config.yaml
n_layer: 14
d_model: 128
n_head: 4
n_kv_head: 4
head_dim: 32
d_mlp: 320
vocab_size: 4051
activation: "geglu"
norm: "rmsnorm"
norm_place: "pre"
norm_eps: 1e-06
positions: "rope"
rope_base: 10000.0
rope_fraction: 1.0
qk_norm: false
attn_scale: 0.177
bias: "none"
tie_embeddings: true
parallel_block: false
init: "uniform"
init_std_qkv: 0.0396
init_std_o: 0.0396
init_std_up: 0.0396
init_std_down: 0.0
optimizer: "adam_variant"
lr: 0.00203
lr_mult_up: 1.11
beta1: 0.9
lr_head: 0.00411
warmup_steps: 584
schedule: "wsd"
decay_fraction: 1.0
decay_shape: "sqrt"
final_lr_fraction: 0.1
batch_tokens: 16384
seq_len: 1024
doc_mask: true
train_tokens: 94110000
steps: 5745
dataset: "wikipedia_en"
Each number is 500 + 40 x the weight over its row's rms, rounded and kept within 0 to 999. Layers, rows and columns count from 0. Numbers have three digits each. The size before them is the row's rms in percent of the matrix's.

# layer 10 attention query, 128x128, rms 0.0617, rows 111-127, columns 0-63
112:528543514512495549493521524531490541444526519491496544458484456515445473441528476519558484439527478400505487503531500442478575598514483428473474474496501425502458536537512528499535467471468538
102:568492554524513533547466471429523454463462524541482510519476395486533496403532537459529509541440461499567442459498561525491531427458553522495503504435493475551565534486456469448500505476539478
072:514512502513525518563539512493596391406529400542503427496465551443481518418541519419426511505525493533482535452452495473535557473530512473414444484442496435518478564550493552538519485477491472
072:505487535534502456458444407479442481489509535538484531455546473571509470444450482493548513526570517422508487546519483514534452523450506536521439543555498483481456530484508423509511546464504540
096:449526516486539520505461467543517569481540490579503533571534504574521462429533505468524524540472475554530484478549479597473523467512529528483510544459557513505551511571488581499491438434486481
086:476496488483555470452460492479492516437539510470491512550577478543472474428495517475419579523546520494501540436479460499489551456493435502484513499488543492523529514575539586451533461483518510
094:449441453477543461481477522469485498500556519471458455506494519433480559553491497502398534502462516476458546543463430429501471531538481501549530489540497505452511510483495515505497473589520542
085:514526531503536505486574514531556536498510502518461488469554547505502473505453523459485543476542535519567538517503511501507538570530560472431523486482550540551527529513529464492568525448521505
099:464456487501467476554452443457443549468535506519537530474534473509583489511545466488520502467508539558410481455546495553459470417442488514508529551448489527482509601542455508487502486474531455
103:496462444450521465474501540472486477545486504458557512475439466465506472518424543494378442530417452535502558544486468485511454470563440443493526551510500477513515467470536496494532463555550542
090:528445479449461503528492545537465441574519473447559439485504465455437546552508533547558518485578538425463434481509558513479444526459495537563487460478461507483494490509524466555533454533550494
110:441529547484527453520586541523462496500538511490512439432428469462529482522457463525491480417454422480496468597512427480505502612529504487507527489525487465480511449493472501503475537506509544
103:527515561517531490497492554429527501427427567497507553510424534488517553545435493511474471599454428534590512492518497505513525502510529474444503493564544489444521470544538524509503553499456537
103:476504478480551491423553500463516567480470508540469540476526543483520452483418482423444425532465456524542538553488514452493549511592476497506496511514522555529588460469502493526567511509525587
107:498494507576537470485488568500512487435453503496493502546464502480457461502474470599562460515645556423518528486494528457517517482461493526470414457513482454414474457543539468462458505484435475
124:521498553583494430558526472445516569446484480558524549506485550433513461499504494482470478536417501506513511464601464531486460444515500528445497544529536551447532553459491500411452477506430524
116:526509476475511461480556537532557514436442465450496428485486498522428451396495484587542480491498518426470470476538504439518539507528528495468459481408494477519500451530498521482501463442474512
# layer 10 attention key, 128x128, rms 0.0618, rows 111-127, columns 0-63
113:564546483504490455471468585531507537432549495490520539466479459563430437621531521508522555474475518498492474534547517509482515493444463431469469490418423535471428505540540508482493426529400464
074:484477528544506496481510448558451572487416454576521502511505549513559551558459489476506539469546548562424562489554500465490532474508482510507430442513456485491447500530590596480443542474540532
087:554497534522466485450474535511508515485439526461469519548490483530405530515503448491549500500501554396503511474499478497547489445493518457495508475499499487452402487419499583464475479498479495
080:475446447515530500478443503492510478516491465495511522477426493518468518609465523510445543543527525524408469489503446537426550509487499519469497529517545460429431557571493484547483485517467516
093:521561522538494479548560503540472498430440493547422469546533427502511497480504470420510517447498542466595482460520477516558459519519602468529492518522514505495518512411494513449560511531502456
078:508495506507487512544573461529414505478479494598463477508530468506525488453535541511514472480449514528549442483560508523573496477483517493551474467439538519507559530404510563436473567574456479
096:446490500482502500430427546453544486544549498441593498503536575492547574521491483538485480554450536520438502482442524514478498516531465505503544522495457456489441448623512455500511457435478533
081:565490519502461453532538495503489533473538533598428531474483417502458489444486477547554529477535429486521419457508477526556525489464512517464442483393478548554513560502497505505499490457492458
092:536462461464524440429503494455486514558549472424538541502487485506566512508442458499487497561506476469443540475497524468476524518566511430503465569497568440517498468473540457456572475468544577
085:405494477491491552465498543551524431545517560483533471418531500426514454529495502489416491524519473481566576425494468494485441482496539536481559493488494492477478571456450536502472520559600499
090:458446478523484509497424537539594454515560462426520495484537513477524493526575550472525527528467507452533528442481459477491457449499506511498579549508498477438504523536483506527470530526532484
106:517545521498446472511496598539515510470548567469563478450522567505522486508540524511446553441441505521503532542493475537474492487482493553475531520561513537542424458448435538507479519496459501
088:492519554492468486505521565483457512497532587451463441467447571429522541572448445531490542474594456565511430526452560477444453545467506467526519515466486460424517519493451482496481503518445454
096:490548514506511459516492528510485523585480528467517415498478498450502545513473464502498495515508422479474478458462534490531463485501577584493515522513536540550523493480427471467501447450575465
095:551516500501561515590529536550448480468562500501389546480531494532415531472484515457506495490469472454505525524491498549468465500467498481522460490435449432505519559561507492500496512547517506
115:553557543500482526477584509504497503514505482460584519461495562413550509583459516500462455488459520531537536502522487516541369544499499489501576551524472454400489528493508483500468469593429492
124:529560466492514506487483584549493514458535452500523571460492521542418484546458597578534496508484578488470494541571522512520522518460418493472496489401402512533491529512546475484464442531491473
# layer 10 attention value, 128x128, rms 0.0497, rows 96-127, columns 0-63
107:447527489545435524562472533543542499501463446466513538474504612538481522465460518529455487508529457489568475438468475534531540418421517473478581489530460504554502531516503556536576533465495525
104:515467462518494503505552527482406524557565522526539486570505426474496437412446466500554422469494500574501507536498470431496519525582518484481447573450523470520426486509467517502524445532506475
101:534445549482534503512499488486467536546452507513584467389576511508518507443530505513520438530502517470430484455536471437507471558574528508487472480515565472526519501572456465556509499478507484
106:526530511548546506457525503457486571493589534489558501423477465480478496582525475513576456489510476426533483568490574457445473514493537527522433478534494531461493461525537497529476421501510500
108:529455492465602488554566435402512512485453525458463471469424484489491544504513537537469449529476525518444489526473498486508478492564486499532450498475551590529478498496523438494508550500461571
100:528488479563534518573469562512603479453445514530458537535559535568471457493537491489447507568484522433474565497566533484594511485442500491510534490440505444445489584471475558554559544472470501
113:487431488480497481524443505502514540480432547515460468508406422535505465534509516559520527431617542531481459575524476462471449482496553427520462451509462566493504557552476455503490535496491523
098:416453479525505514523437500520485531564513409451460435491512542531434505452547549557460524432500448457544528468518510569532496455521478451507540487459519502477533529472465539441487566481486500
096:608471505569544459605510504380433519525524443513511487423474555450542563486494534488514402420447507446546525489495462548521498543506566491526505507490488509564530474520491446515477536511468514
096:530509537452542449485442468545480535528457480491479480540490516506440560397494512538471513547526477475461551543526479477441468479538544477539453543511563599529476488441462555426498446471458516
086:508465508514585471503511471429494523498412442557524500403500591489445505465489506488486506467571503480515473497485471556416505481475517450545499412501562585518463492526539454488502502490506492
106:402473542512449486549532524484449504596523485514484457522509510518555450502472462495545424424555483506514525455545462472478445513498526471437497478482505460504503566553431511472533528468544427
108:545471465513581475481493544498548427439522522511492502520390481466525482491484486502576469514526464535467551495461473461518479529482562464506493533545511476459520533504509459579460544548464546
102:487429478509496455525506488524441539496505421429488531528488509462481545400482619568450506476490479431475456536453504578501534474513480509536499438564489533520501503556433540481530504514478480
105:550451522459549461525521507488407492439523483467546542471473491435545538479518468532452526475468483469420427576549544489453464522481543510542445521543546523452518464487540434423509442557559558
097:519509500520487485502499564527479543565521504469486514522452472536449513488490480527541547412485465445529506463512523466541508426498505461532552524520455481465438478502485506521497483498455451
114:576525515509413568511472477468488447464494433492490560582561513512547570494472427447439503511414492460555531490497568551547544463534499503556460511523496407513492464515494499470468467520522479
099:487495508478519506519500475500485531467506492506517527495452492484523486508522522576470473491578513510471467492500488471446512518509431522513495466511512567510577506517445574458512413522535519
098:457472485531486449554477561557473474581520462456468449525508542503457480436481563517519480511472533485532560500507501489498510491553558494444511544450487484532452459444421476501498556529493502
111:440518516457503504468504504480567551469524539522546468428469586489477513525476530454504560564554597475480444486471489461440490460520458539524480449474554608497544505511441558478521395456529441
104:544554476493434479441499487432474551452505501544443501599480440496516460553475466515521533485420580535555519482453469483494554519462515521541511560502499495479528508554472505451515437482545486
098:430470424480540453538485514366483526470482524549506495467415449507522533618531536531493483442529503499569488499457469511482521524464542432508494498511501540558564484559501454529469561554458522
102:490542512502475528474510556570467556518434522475534416472511498472429540473542533514524536475529582474608485571523478547442451470525516487487518518486450532509495501494480542494513497467459516
091:488448465528557414488528544468580478508508475466533533509422477479484489499451539536520435537464503547466548474430464526467517501582554508512447488552485538569484450515499496521495497494442587
101:514569524554497445499528482489490510468543510412551437595495468447493493527527485600545447496455505569579529492504448452518486452490516518519516554574521534536519453494494517449527457467460519
100:474448468483472556538504478469616447490464464551455571485516500490500558498510560471411492579521534477511446489456458519507497533501477523528531404468477491465578523551579468547522562514491539
089:479513514438473458495433488495539492482417455531464500517457531514503545554511577503445530555509565539574443399478521517503512452477474546526542418500496537537584532505542572466477526465516531
098:452425494400570429472442479465536531509441514470486474537497521487441496480501539498479551528506529518541451506429444503410512523526527507527444425457548583549557510478474494449442531524488510
100:497515523454526530522463460501530508416537449492484571469545507515440586516515544519423593554475522411522447509542494548540487454458448512570471447515477485466525478450469572462537424543501450
103:460544522484393473462492495469488482512525554520523464521493481441562511564472425519523430466490524557578507456511477517519546547504499464437491558466559469502494441504432488460477471489571459
090:469471421529449550505471468540573484555456469550496525583496475500527431477481467430508475496557486507479543507532475483535558515503444459489532516414441549549477471546526493523501541418472505
102:501484500446507466533508444483432477522548448513547510496561482513477457482518524598475494510496524562404567526547504448510527450579398488472454545504546487507506437483466472445430499465514466
# layer 10 attention output (transposed), 128x128, rms 0.0492, rows 96-127, columns 0-63
101:426463459560522520503474549530488450485527489486464478495423511571473443536509551460481447530487469533528554547501451480431520577471472530507528484540502480443560477479507523471504531480521462
116:471532500565463506527519460462530533472443531403441478458467580483482524479521460511472473522526466526525602440471527510541522479488560452522483574495540473508511500514540479531533522553463491
111:436508546538541581458512474483485510447511461416466485474556523528495496475488479555457519502533534506518517423488479504512442457443486462573465433485521465514578567556607485502474535533521526
107:492538527459498498504544436479452589527489483557600477476565491477575568498491473477504480448530516439436410512534510497503468433502483495555545461457513490532426527510502449487515565527424536
109:551542481498516480456433521512447517546455445520479523504543530577478472412538491569547541470496498497550483498521535620552434408525479426556469493422483482574513487470477499509472486550524536
106:458551536578460568453531512471477413479574564470500465472543501524482456500467559489489487438464512499510492517461417478520511578526491554551563510518539527448535574507564500496533523521560484
114:473500493545429471493471475488438513537504429473496442504484520477527534426535536489608530517478499474532415489556479582503387452524528465562509527421510515521508506489552512460473641467509543
100:494545481473537477508490566489505493544492550464463505579474507510504511484455524478564570639536417506515448490537459524457422588458544490467520550512495505529570536522535480519484474472587496
095:488475561474542463441506442587468514479448527484498498500530531476556490495494512565473466477474526542477502435546549517425470470517485563507461544456437521519512484550530472470599513499460551
104:521531479475521507464439548413500505523457466546488561530437536541488505517425513527496601522500487500538503493509487620551510479567462463521459484467483536546492452458474441534491551490606494
087:491516538484507522437495541488476493503463456479526472446476575532475499380468547530499535517535440510520416418555448518506445471503490459505479435398490482531545522493515486460503489541519504
113:465542551569499553524500466557522523427434479381437492500488490478526542462521481544552550510558461464535521432537474470461476504376493449464471481512558449498512538516528543490508510537536456
114:500494461511440516479492453497461440504481491497445481446512462449428491464517466507461438394460525478487565464423515542545478452548520483531505475474483535533500494556525460528555510529386566
106:497485500479499436461451549491453465593487533507479487503465533507448540509447524446523520549472429540535522510581506557447526465567492581458519583481503518494516490506524446424500508516603554
111:561539510487555467503516454456430586555511521479497482528548508500512485483533493525534536524495492441504455455513552555533508452495474415546455436425460519546542529482466440462547447564601481
093:465487439618503478529481509507557525573486572495505542559458506476498440534425448510510417496495468493553580493482511464510492579474605547475550513551433494501462494408464493438551501578524489
114:559526507505504498523543567534477521495530613487455493528577566457426479533500514456468502510477499519483585504483566461552562511485477463494541532540487489509433477453487469505500381522551506
094:521481528412503444502482487508502576511535455456558455458536537485566524484501558474525526547514500520502467461555522506457518470499475535451494459473530510491518461532585555443441580414546532
095:493460427581507522539398495526515511514390546472476551482402521462480503534487465564462488493490482525572532472445540561502483534536540520453502616522447463522520456538456459491507509520468497
110:505488498370476513438508483476517593539508455533567514493500493557509503529432492478418529541503494503497447530545491558466547503459438483491473425493496461496489441483490492443437509515479482
099:554513516493452480576497451460507541448473514523568479482584449428483545530497487456511478458435524527425551552476546445470544434554479511486474538528553488502386394449479502446488497431458501
093:567440504471470464501447417570445533552513448541546458479487515489486540408499520554546387508465528490478484525533478539486450450528549491503458485475451505530418512465462470479518580495404512
101:481482474511531443515425452419489569538474439505484535511449518495500571485440557473518541594534443520469369471540453578462484475503529476446476542498536517451543490523510487514483553480432530
095:518465464509452508460480519517497487476462505576510481480515481497415486459516488512394424430487537540483549481409521563526492431557444514500475505498416455539457444498492492499514531546429493
103:538461449532476493573455443478568511500411500511466544496458482454455465505489428484489506490459464499485594491501539546551571471515487482520433522498449451488494396474490426456516560527425463
105:506442538475476495450491537525438414439542477599521481454546452536491477475547556499512510475464551481491498521539510453493485525565469540528509472502497509514529608527532534499435499443433542
097:549467457365498525471464590535501525519524437576515464512518468541528504429492532438501535510504489462496436579515523517498553559519416484487479489493484535482460451552511463528440483466531509
105:501431511378445522451448563499488487546495428575518485489429495496489545449504550495502532577516490486483449518483528562576521433573473467495487466477493481577451472492457418495445507478540540
103:551556482454538470424492554478458537588565492513540510514528552523494498540436545473472528593455495482462456560558486515480554513543471531561559547511513536471486494463536456447499415520606486
103:531476515473536486589469456533534534467434553439515501553526517497525569477514456487517459514516471547461586478519590476480543497452489467437485506550497465487477423534434583522471507414476503
097:460510535518467477492530515502510456374486544473532456506490501521486481560562577513494484460477557567525539473501500458462433565485542577500524493501552485502448495502513573558413561469431533
098:528528537461551472484519536520516486530521517470518515499468567535490494566447473551493547516483452452535493470552522534567467532476558445505454478502444477484449503515506470574544515471582451
# layer 10 MLP gate, 320x128, rms 0.0687, rows 0-38, columns 0-63
093:450472520459497504537524504484486524470541457549475539595496507543542509478513559545460488510464573479557424520500446558496431491437485493549477454497550478531540469537516464488486508560503506
088:537492454497530434539514486462497501476527544467497466521499504497485537491509463489480482579586487506511416556447545520508455491463475486543572590517469448484481485485516403475482436431500497
094:463460522541549533544492551537525471537535559407415551533474534490527526554489577417562584554503426507532430479501466508435472501483499550431464533489500447437545485549479416537509534537535526
100:490438526541523438505582482534524433472559527462463521492503511421433571511488522516442510457434498548536409458413513519470443511482533527474484599449562450537559543470495418518473449541497476
108:524495436531506502565482513512456534533497527463491497572515438486423483521540496525553566421531563466476428529449425498463454551493461542523542499466518481459469553580517434560464494486547518
102:537548537479493518533532475484529517495465486501422415507500439445527548488530532474489493504531481604548445510519456550449399495529516497559495499439505494496536492485469459474509453528528499
104:492492476551513488540457492498523466512508557524571538511543488539499479554485490550497489464438446446492561554570483535483485489473345498475459525494524508513508496574501467522477495575514500
107:508474464476569496383493506610573541446494431474529455453501484441510464501506441507445467497497467502498444473540462529469487472435517547522519524476486543534565446507530528530488428536540501
102:486512510517478469533472538490503423487518426490558490426457499491501454527496468595477526511586485411431495510469428468444544465498490519553522483474560522446539500516522519491531555509552510
099:470506499493520522428489526521522444458537504401474479537444527511461503527490456473493510438439522547520426457532492500477488488555405443517500503497467542498440476509514513492497514476572554
111:466487512523478485492548488512462461521526469436554427490544402576532524589502515475461482527446560449495529533489487520565519482506564566531506509434446494487515513544536451455521547499525471
095:526493517522563565508526540522493502525480514473441541506520470507576517478499443529529521527492491543466476526473473559462469445494523496486466493471478426406468545551451522567432593466485509
104:558521429543470508499495505545518610481480522478477437527532505521587401492556561549477497440445543530552562587602491465490526444479508488512542474504494494524453488518559512480474513519487531
096:491588474548474519515499477458486493589504425429513471514461484517521536482539469455483515514487533481482491479518491539473552459481491507487491494500524504533519500418496533503538556475569519
110:489520427457505458538415454481495516511536487475514498568568522479498498466529517522492502491516513469444426402467538487478411482498457532539475528491521514442464518533455495485506511500519438
107:527479527464481428540592460524506578509427487494510456544523505514548487571489577494478468464536496527532571481516491466500448451459400495488459425437474482515455510512439461562536496499538446
100:557479446380451486465585517484484471537464422508506392470474499527460488549531453474453504527548477511515493482482501467448490508445494523542543507498518489499490530558550465437521424494537594
095:467554432458471496483464528532537452516500391465500471448515602525479540500552454473463432452545530517513448489545513439461533481480517555485604507511489479413471471419477496558523530506476545
096:444538485480493453469526516463488491406543581417547465462577475482485478574530442501522553418460447492426468484515531499559454463423493478491468551448516513472456549530557504486442491501504504
099:467515505509552447452477533492498545478564484550447509506517423513508470549594524481452552461614522446502448521501470463526533465537551501516541488518437503530478530491442519547482510511549497
101:444453468496523450452541485559522517436524505470425488577488380481492462533472510471505461506438502445492520556499488480548458451556521459522584465452519469507501512435514501512468529488492605
102:485492463460496575463468544485522486560460485506493550499504482541442478512538513543501467498516505472492499458516466463516458491525483504451574535517463482501559584495470553503501438537507513
101:523502417473468502474579471540530490507464527483488473537466508486501443480512503498474518428520483462488460511546475470509440565462441514529527524540504472492616414488567503528536470488531614
103:554539516521449464506472415456407469537524464483569516577516532537521494558479495509541554523539508498520421491502468493479540548493473529519549553508458529486462484519465449568428519487506464
088:456425462462555589565508516513557530467488617506512524515482516404479452411467538459442546526467482504519517511500502486462522471533589499461496499453505444496484554536485505568490436444507467
115:555463449465547521486542487510539544484527475478542479509381512470548487551492524474464456509512539502496474503559435457510500524467498508546567440500530488481462549443554441450543490496544521
103:436463441459512476533424487466552513597496514485484509484545533444520447540563523512426449445527540442443571452465466510520410538492496501485537542476521474457472537522507512507468467506559483
105:530455543460521513516504466558564504446498539551452457526515535429465562428506501600500454511451521487551463499557453481548484490471446468554481507519482499465504484590481520522481415481552550
096:564531493410484482483512518568438435442450497507587464468511405525505543537503557515500583500506550435515411478489560465503450510483568511474540440552512495407445475484515465510444489516492500
099:473506508540528457513495573529478511525436509552488442463462523496505488628503565461522445465481505489560451504525457611491516506494564591559526593440431469510527492518578447469518513524508504
103:511506458472547501573520609440492473490541495577545459506469558471501547464595495448495482519460505500541481542489461540501492479521526520507541488497543520455569562589542523423563499487493534
091:563542459525497471485486443536507465516510509493473536441446452518537443556446507471504465479476481511471554563562489511468485518482535502508505515499525452496519469453511518570494462452511531
106:534572506477508498522539568515442526459517492587430503450500507493518511589528508467496507468503504458552438554483465457517459482465551520555540438527573518469508538507463488513543546506533463
098:488509452459467460435530579515435523504464498519480460503506472489483562509512521535513483461454457458440435482484571455540486538560504502528538466420489529503533500524551552588475433509503543
092:497407527489428468512530405441447538555489550613465477440518508500464507457510430466518497466496482503492475534507505447478513518507482486502522513485453532528452530513493477559489501527465520
094:425510474509527463497567544513468458500473445509487450505464491530498513498510509490501500584582445488504524482501507536496519493483458548512516537491477551485556497512537441558511475541564568
094:471463404478547426537464553515480510484540463574522573384434471514467494475499445509485504553511446490510584540495440455483524493486474461492525556476474466456561530532518478502488471454504462
097:501493493497608545503572482433495582504481474451396522492471514491457435508520529495483440476499532488490561578644432458496528520415554495493556456560487477444526483482533529482514521544540520
104:566437446484515545517479471434509455503540428504402564529463435465518487538555481491523514463519484519472470516499488479488482552506460515546489492488464390413530540531533530478549548576543479
# layer 10 MLP up, 320x128, rms 0.0684, rows 0-38, columns 0-63
100:498451543549503539496510466502565428609531479488456491438457482441516530520482479438523525494520538546515582537526582497513469555549475457523552517532472534510519518504474519462467550555512507
091:441434497481497446463503493533474458593509490448526500480535554456469493501484517563556520419485543585530570489512519484455496484566508500538469428450485537560503516509548555592483547511539468
093:492525533555566488500478529526448484477548544454483515417537550504467538483504560487465502425466438493490518468454465483459513496430442505467565520541495495510467525491483397449406465485516507
096:505424525470449483505430514496522460550501526470526484556502481550422503503458446471455506483528469506466604498485474464464514558537464389488526531517498552546551524574466580503464513502498491
102:526506511462401471434455459484442512502578444518553571485478490542481487521529519549519485531423467570431566552532558561470471480484492478535473550435461568518506473443532514512531454463498505
101:505540459486512471457562456421480489501552497555504462522463478604551545473534505516558456503616527452484496453489527473468599560512470520471523474476502530561506474486511523430477522527499469
103:522509453502481509447520520510476520538517516428452482475532514494518520487560570549500470473453509490522404428499501527494459464500473585438550521436497562530476513496468582474462485533483493
105:507513532566497462492562468522477483488505475566430509533510532507556493555466524464499495506536480520442506467544527586534471523522543521544597517417445519404520421548513536530485460519531431
108:555480509541555500531480493503523455480447515597485518396472422487487474435526532591442514474428486473466522518451491472499528508582435512512425469532541493491564483537538586467550501487578503
098:423516506541481527525428466488474476504534515429528480418422598532549476483452547470488563486521615530483443501514533517508460498561461492493577531471523492517562475505471507484481503545493464
106:593482485505457473448400503540450471506503534488389502479534542461494456529499433449534498528479483551450496498488469438555447497521575435514481487557460514465486437488474513519412448549552490
095:552524492548509457588479525501491443553547553517526448546477487598478455599442579437519488475506476548485453554516454527501539532468508564542551496493476530501526530537512484500530498527471481
096:451487468498511530486393394430497515576521500482498495582492469530523436505535625480509463502430503602421493556561539457575516465509542549473490551542449524492536502475502429538470486473530542
096:454459466497462474460434524509495490525455553581523463536428548476471537475493479500441489462498527497503541493448521507417450492551490548528406484479518473589440572449548455561483481489468470
111:520454544547495466441622457483516565447441532508415512481486543506530485548419371461486532488518539484574496503478440509490525519540514502500532489513528536529528448463504548487504515425451551
100:547538564545482448495569467420497492404448582529489481494483516533532539519541500444491489530460509542599503512447534526526512524471518490573531505546452491531446530486498517460463448499519513
100:479520470485457505494473572506429507530429498561569464426534454457482468508570496489470504478498466483555522493456496507461472499468498533467460512503482550549451566486543493393570477447526489
096:528524481515488562531439511525457518536486512501488524469504524531401501508504518585440534455543463567490535535496448537536493529467502538471580473573495550421510475516534476539494493444478572
097:421515457478473546442452475485473544454528508532526521517499543491508483495498499526511445530509483521583466482483490511470508480459507486545489474444426519550526475525460519505509524556480530
107:468539509440506507471474535497438449540486476454503456537562489516419571458472440492530548513510515508474445443445517465518443502519494518520521535489507605475500470477451506477492473516502485
096:515479491498551460489557493530517444494505460466499481504454521520454452440470573415445500421496516440431469495518465491445504512551457495442488520485541406499498513511471485462443502487451447
103:535437505436503531473475527580516485456489426537521520503496480527462511462515462531451447467476451499576494478485463497479501460492464583542532518505470568452495515454499555519546454489502563
106:499481447508530521454496530540505529483543531444507547502478452534551532502523481464497532434499472547474499514510495431501468514557450552486523548402452463540515425512589526472529480475500525
099:588474470437509419506447476458457520478503514472556528404507514572462441512462467476499490459477508478475587462539486530451450547503482473458558482598526441486540443522544490550472450515459548
088:467443543511518578495451551490453525501457570539512504534524455500528513451481506497550552471451524473463468519465508525538543463490510458518480494478508498513490517511482546583463521531530462
108:511541442474487541502456450446578503518472452551485502469512519485515580549505469530413466515532538497474489465501509568479512478436602490468550503502480439514540553435513504436536519535549504
103:507521483520524527515486543497473547501471569534528519507534526521591481475521502536477451494563516511443519495509520472482483464556562505474458521436498504499460532459538484432480478479485441
102:453502545517523435475572576453452439553434481514572563493493458515487520594506566437491610516554476521484495526462492480500538488542532546548583540560495541493468534462448550459469533513447515
093:573473533490553432395555498486487522496436409516530499447469487442488525515459456483435496514486477518537444503569529539499493500471595497465471521533524497441489465472519519473581509503475526
097:514494588451493526473531572526541504451523459483523532459471446503461510459507463495446532474526499480523513497476536476496494497427538561510539525470541490441494552371541569529492452511436449
105:511567455540517492546474471482474487518530498545472533509469603503521493457523471477544521489499518427477413522494454576471531524522462461483526455424483537509535509497438572507474513528516514
088:501486472491535411499430519571512518546552492509504593482478468539521492523464418500525492476475484524460487594479481500514495501461521516514460481514506451477478552551514434470502484480553500
102:562466532528529560561514504504497510397524561445506518397519515477408540474413549563511485525503431527500460519518433443489483505550514504497567521501576483485421557476523530459484469489538482
101:520573501535481513430514551535471559553489513524487508610477453490524499517489485480465490436409446558427491497538586474573429567446532508483520530464505490497529514561481547542496450447509526
099:463591472499544521519452525509483439512420438535520434555509540503478500555577458517508542575487445439451528504496485504438483459499520573556514479444536540543518464430495518509507479492519556
104:559502522521451514480454486496501498509502547529522451498517507454515538511557469473542507414453620552581456544512499468529474434503534464504502411529482490513439556494463532559489497469532533
091:567531535449480506485461514501417496501494534558458502473552479551533491453468498483458519586526569455529507523495430444455478458462471465499554512542530498507476538484534580496498461547547500
096:510502413440524488539557485475475524526458541466470466511482394447514505480542527505479506450566501540563463466516484457532520460472540487453540450386449487497459456523476525421552510477476511
104:474424512476490490515557527528548490548489478563471534526522495488486475480537497485550492496491412461438495488536522424485491486460533500492557485502525517457427541519434533539562405433467525
# layer 10 MLP down (transposed), 320x128, rms 0.0536, rows 0-37, columns 0-63
098:519474498541503527537456467517451512539569510486517528508466509475433507402513459528531510461498569412492480474503457482569477468490459532491434547472562555417514598536475528488421457450510503
088:505507470499543512541394516510483534555453484560551514509519484520516550531542571439523437496478558470503570503540476508495524532510480496476526551485507499505490438518518445460542481462617483
094:531499489547505490507482475587500441477427512451490413546502559514544468526508433550507488521482488585534535531461490517550460475518543464564498460479548462511467513548543454550486548461616435
100:462526488421466582510456537413369535532475499591456442466526419452488599578581441460504456514495447537504465499492486474494528456559501521534513495467445533516509480470481525524495512503530507
107:473512456478512466490496456516493521512540446454465515516526493457515519498502506514508554595468539540456530486557492503461458455639517404568477503468488505489486449529500554451500448545563484
098:475480562429493528506491538519429507446547547468523485488487551477484521507534412489503475482560499556495513485470517471516503579457444537526483544548436514592486503474494465472557532528456497
102:462467494539542523602442491482488472511575523496514541501500507486450469554399515498573533497502424474496543603525497544512497543491449414473462470523500511483517465564506507494519521569449505
106:489472510496575422535585484500503537435563543479498484461480505465531485517570535555483528470549468496534485528463533521522518482512498447493502505537574509497482480377487498518535462456510468
109:541509472485532494515515429504532502478470457509416542471475464486546513458540527536491463559485538524565573475566565547583551529518466423430516505503441511546516499515519580489474534555498438
101:526511525586464460468533493459565527518497533501580485485488500488488500424530522514581520443491506554491458513504443545571516442458482467501563489500485482472468538479539408479496536502397537
110:476452510502555464559485552525434518420567464456485513552485494508502528509582481452528517441450485541475496451414558446509561468458525449502571501503473519505459489496483605560462437464523474
097:469487581483522489481460465447452514471550464529530505528543524486473546507495552581462490515472523512477496494461499461561495531443472497477505457496531441512526433502504457547477524563566468
103:494501590546512518559514533490466419507472519509522521512461436485501473502456457485460494530500488403528461464406520508483541510465546461577493555415522488501512618494522539497503488544565528
098:524498470498566504490580516527533523478450452490526475525469506462498545535598481543489452511560465469472557507523456505533510533517584426488544500535491472459459461434486503462509510384491506
109:483466493530519433575466500489517458524569562476550542473528525514465479512518518539499525498494498501426489459461564520510405474484477530508487506443584548481470549477454493455444475465588438
099:511467523510462522399495534510534518463513487503516497551491499498440524466467395445527464514525453403542482498531464494492546488549515519454464561435498464451538468474509480474492542496531484
100:488508497546555510529383427531473519463522500468502580528505549482530493456390567518520465520542572505488538486529511449521507496500536491503488476526515504510497465483441475493496530519423404
094:450412537513474497421466481480534490488489473521501571523503477494535436498508538518521503519546486481534526502535467485457544424501553524450491574479476409419489520522547471380491521518496488
097:574460454524524450507490502511445549612489423557479506483460534504470461478495497477524434414516488461554549457508479467511514479487475511459536480571475512447465507457497478508518573476424435
106:573485526483516484626579452514408493556517518535461449449509511542475519418478484496492528533515523513440446505426458429525446466514496515529509516533553500493447537464473535534505456464512476
097:454528497461533544556442458508492482488506540489552466511439459446566527441469534598536554547495522517481416537486488499554518568489594507539493546513516501463500496461495541521561447521475466
100:477434470493380545447459461546604470508536522477599529515479510545504490466530466480567458526515509472571496557428455490537524487478510485553508532475449552507467537503510553499472495546489464
104:563450553530506443509519497469541514575547503542500445553450521496458541544527562474486485431476523486479525484519540505558458477455475544484430576490516422508503452539510492434416463484519477
100:469461544557503478460500503544515465524461526510406500521467448515453514441586496478502531501454524524539525432507470461546439511532473477477507509485525456491496549430458558480500463507538525
091:484463517562515459500461467532496554565481501491458479478531484478510445565444489417464511494525476626477530472554518552470466482561542520496528545524430510480494457447577465437464499495480544
109:590521520506463571520507518485394439401505551547509538503535530473508542500431456478553456578476519485478507483535490494557557528437476592519531471493492498498505474519460567464497480460530557
107:544523566434531526509536486509490539500474511457538463464494513501527405506491568474471447472504530445513528556416589553510538512558466444543454558568581466552530422490495520553480477505543523
103:511454427549459484443538503475435507479495534501478523541564477476517472458581462515483554435510499455550442487484537448509483498432493430544483531554497494494500508548501459532525472536538480
090:513451509546504516484426430548456560482507518458496491557522464578499536468457509523585465527524502534479509499469538478549471505523477465606457504493505517526560493440539543435460455509447412
099:447511498487520559506460515485440521535518447464561523589495538460496430386465537534471558522522522494399478518517429480550521548464522476460513449564543465464508515463431442472562476530468477
107:499503556517569525562525467464509504483581452523508537507437401486498505477451508470512511501476462576523509524502556538563504503471493456531490620506496481530429479510511377528455511583413509
091:561526459566477530480514577574532465415560507530485437480438563508562506475431482501484532496493536502512436537459530479459539491524520518520517551470487483436453587503509558424464536530526482
102:480420522452515508505507452510596534589506453471458580494487538581519544530494526491462452475473504533545465526427518514479488509535462520450487461445520540472478445480583524566492514520530495
102:541554445521489535450500484524561528535502493543489627495512481493530515566466466425475497515509453509549439538524478574560491544493512477540428463496504478423566478539500477469532571478445478
098:458610564456461518457499522476451606546481513521556539479557493502458494493503512441467505514563541510495572456484471488444464490471524500519537514455485503524550524540473520523536449486541511
095:482523539449548558515435484471451452553567457554495471563507462535563515573579500486472490483554540477438527474484506525535448471559524455577497500503485543528520471540431600477431532534532493
093:532432459505547504558486525474556504455460507469452479445413526497541470491498481540518489560533485586491474543503454628500511524435542442440506486539539503480468454512552504460441487469509543
095:509489487491498525474396528448482486491498530509540465467537454571550424527470442478485480555522573478561510514520537526483537493536460446407529569520546538532486508478568457573553520519440505